Each number is 500 + 50 x the weight over its row's rms, rounded and kept within 0 to 999. Layers, rows and columns count from 0. Numbers have three digits each. The size before them is the row's rms in percent of the matrix's.

# up: layer 6 MLP up, 1216x448, rms 0.102, rows 520-534, columns 224-279
# down: layer 6 MLP down (transposed), 1216x448, rms 0.0925, rows 520-534, columns 224-279
# gate: layer 6 MLP gate, 1216x448, rms 0.0958, rows 521-535, columns 224-279
up520 102:519561414506571494485539541451504459506580520518459512479512477495530468505451499469436586455473458471454478429492454495480517524496469497566564556434546632451463567499
down520 103:554490445414492604473534551339493390386556432445487526523562514436522408561454517480494543500415471392472475408539460569547572562465615588428515446485577516492454604503
gate521 100:452661501463575398451448602471503498531432482498433525484504572464543468518458535466581503492487424468447492477489506494580456608551532441442522493456443570524551445517
up521 098:565420528528523543509532485453576581529535492538550464524540510525460526482489476547383477492552445497548561435529496524439463480460504532532435493499465464497513514486
down521 105:505445494523582452478656514531504468552488496495529613404469505445498476462597464533597486578539568482545475473572476445510481489517527503487484452506505508566531485480
gate522 094:565567539505379533531499426483497502418549491553458554472432398482454503504464489405504548550429497477490470437534508495408572480491489476481483388408596510491522467450
up522 101:507606492484514481495499558535390473467422377588444575521424478502509452523487399412511540518489462549495465576474568458468587521437524475517495520418476514526436473417
down522 106:492598623519400584427487506417517511450476503598485452486422539576417483479489571411507426454429493542476523452430528538532518456489471541481483551502493526495435475464
gate523 100:536495554460497499509616532494552467497539486521574472478521518418497442447500557514489490499449501426492451569414437523496523529458509496457465426434542518559468517539
up523 101:509491515582519496551465487469502493494461517473464486534482595639493509450478481434495516452420601623507466451447441487533474407445470538538485452441549478479517476558
down523 098:442464505479450550504515499469481488445547549468424502599515581437530587492531484444526444408450514530479502512550464458505435534462538443566570522592471523482603519513
gate524 101:529521553442452491410588494516525536482520483531572542466497529423497548486450538429390446524500539507535541552434424461461553560478485525557596484609545435424543466426
up524 103:527536550550485485519521498594473438480465498500473468429397552569477618464476537498557402481444632572548550479559497558475526555507561504528477492487435505419416472437
down524 103:540581536469496430464514377551465546524412513476423472545459540459489413434611473407491412567511544473500490446418537485421583501491528476569482511590478448467519549467
gate525 104:547424546435447564580448540502417515578493534486482472517477529543545507447600418511493437578519357496483496525552587427545481515417575505447540436561431564505489512487
up525 108:524542524474554494503534475475538536367584486498468562500357521526527481485438625524597464580437552478484548472423547488540451445546464615501463557462477448536489520485
down525 100:504480429600438512413515484495608525450437522519404536475430464469529610575478513490526642511514517561437542423532510512565390489471585562502454512472459487508425495502
gate526 098:479459577585412493476511530557556524553449446548453439495459439474375515514470518437444544464497429485516502346556472520397505434609438626547482472599573489554534345490
up526 101:513577533554630502489544499492560517565443429498474489521485534448453498470499474505503472466535490416504530485466476504503483420582537437552538466521434562444566517557
down526 098:504515537487431457473568520447508502491478505511523446602523516495434495427410578528458418543578424529545522489499463595528447569371503409492504493525473527438475532574
gate527 109:438586471514561442505448616384553499496515469552481510510435499605568552486497506556482528490539535505534502432522518453456507560608510493575528475467496462598445460522
up527 100:484503455570460546436564536517499416399424570494445477493474550572524421485446491423512504555552564476476535508454515470540479425497513502427493460511573503503539450450
down527 101:484563561478542505417445528490546442528433481481575507493493557471480477508411469537501528506568554488582544545454511534471438434449501541450606500454515524551446422633
gate528 106:528523575518527466491477523513478527506484482574418422542599667502489467522550549500559466491465476638479443554472517497517528546521531581443479458510614450466477499568
up528 104:525483534446420545594507529593448477479488394456467512394428460645566527462430554408541541415507533489505388505475482496519513426514498562473459548548407423500572466449
down528 105:504525539589497494401425553605516496427551546487527442505497493522543507458478461565491487392524548473542469585570490520570547462530544591427408573515438477531491441448
gate529 098:469510485521475546488603500438466454484545506560528493503491422465488473441494512531646473539549596567573555456548535481485461477403562437518502388567539589465488449429
up529 098:496556517522463499525481460543516526542523550541478465424497520562524450485472506450572513503535502461526481454468482411582523508486541396486447512483524393563520389546
down529 092:554503499535521479495572485436463411502485464494519363550436548419520451449496513569513471488511458410429497413524499450530450544470455504618496449499488585425494454584
gate530 100:441447559471488570372469638488626424447490550460420424530509477524583395586510448435606486599516482549532472453480565461557521468487518539457433516532471536476508470500
up530 096:507496512563424465433434554491568518504480525576551594554531486469522426529555548490517558465485597487518482419545482451461557482516537513445510581602475583418468577498
down530 101:454522615560503485482505570482374542474461530523512437486502515548462441476405491597522578535475481562445565490510454519514467532556488543585556478509494444424494445459
gate531 103:434389452514492446415481549522428534497511441514506469443552533551461480474512491491509448528463502487445385513454532490550541508478489485476510425484429504540502491593
up531 099:426461629389522480436467491432505481495493444500484536412497535515470518486417505511525490519480507523500476506528501517441483441441497559444567526482492544533501562572
down531 102:449496556506495473461496412477417600404450425520503445471543510505526328557573620436538417416500525536444532413415546509470446567486601556465501605525485474496471569498
gate532 104:484526532449459382488538476392479457529478478535617443454549474521507483496513512550573521431505508526525590474541515405504516452474544527611472569477583468539490518502
up532 100:591467499488396487507463506538458568491521503507398497579579560462458472558524532515482520475609488450541572519513457536558492536520520468507522464496471567513498534531
down532 103:517437466580479522587496371498480479420470433501475446570564438524480500511467554511449468488372410553448510489535465509553573480536519586514480527526480523641486470408
gate533 101:590474550446582539473479617444472510554461542520449511422560416568587518519490460447528520398479464580472509538462509452516519549555532513460437452590541450480511440395
up533 097:504523541434563536398513575438534454606534501531420418431520442519484484500562530474562482509464445541539466439515706479421520465500527462438515464468455539524538467485
down533 098:483567494463544528491526352510484515509488541526490500555481541409397537484480612478532412423485549557526426468538586544453436544511495490475423408476494522542563423450
gate534 097:489590525509429459513489402517472440531539486561446502489466451393499473532453492564520496462502532526501449451569525458602484483510405491495431412481513554536539518442
up534 100:370488521522516506477436502493568516512582556519487466460447521386408522531508501540603426478555473488468555497544575518469547498390412515496524420582475425508496475467
down534 101:527572490494515576545540507465506567436510505607546549476481513518468442462515471519618480408522524495531556481421406597530475447583570472541413496550589646515482502465
gate535 110:513540558506444530572557445583472490489478532535536489543496469552448436539572439504476481485511624510467528553507608470475475527565506613588466449547458515501511486469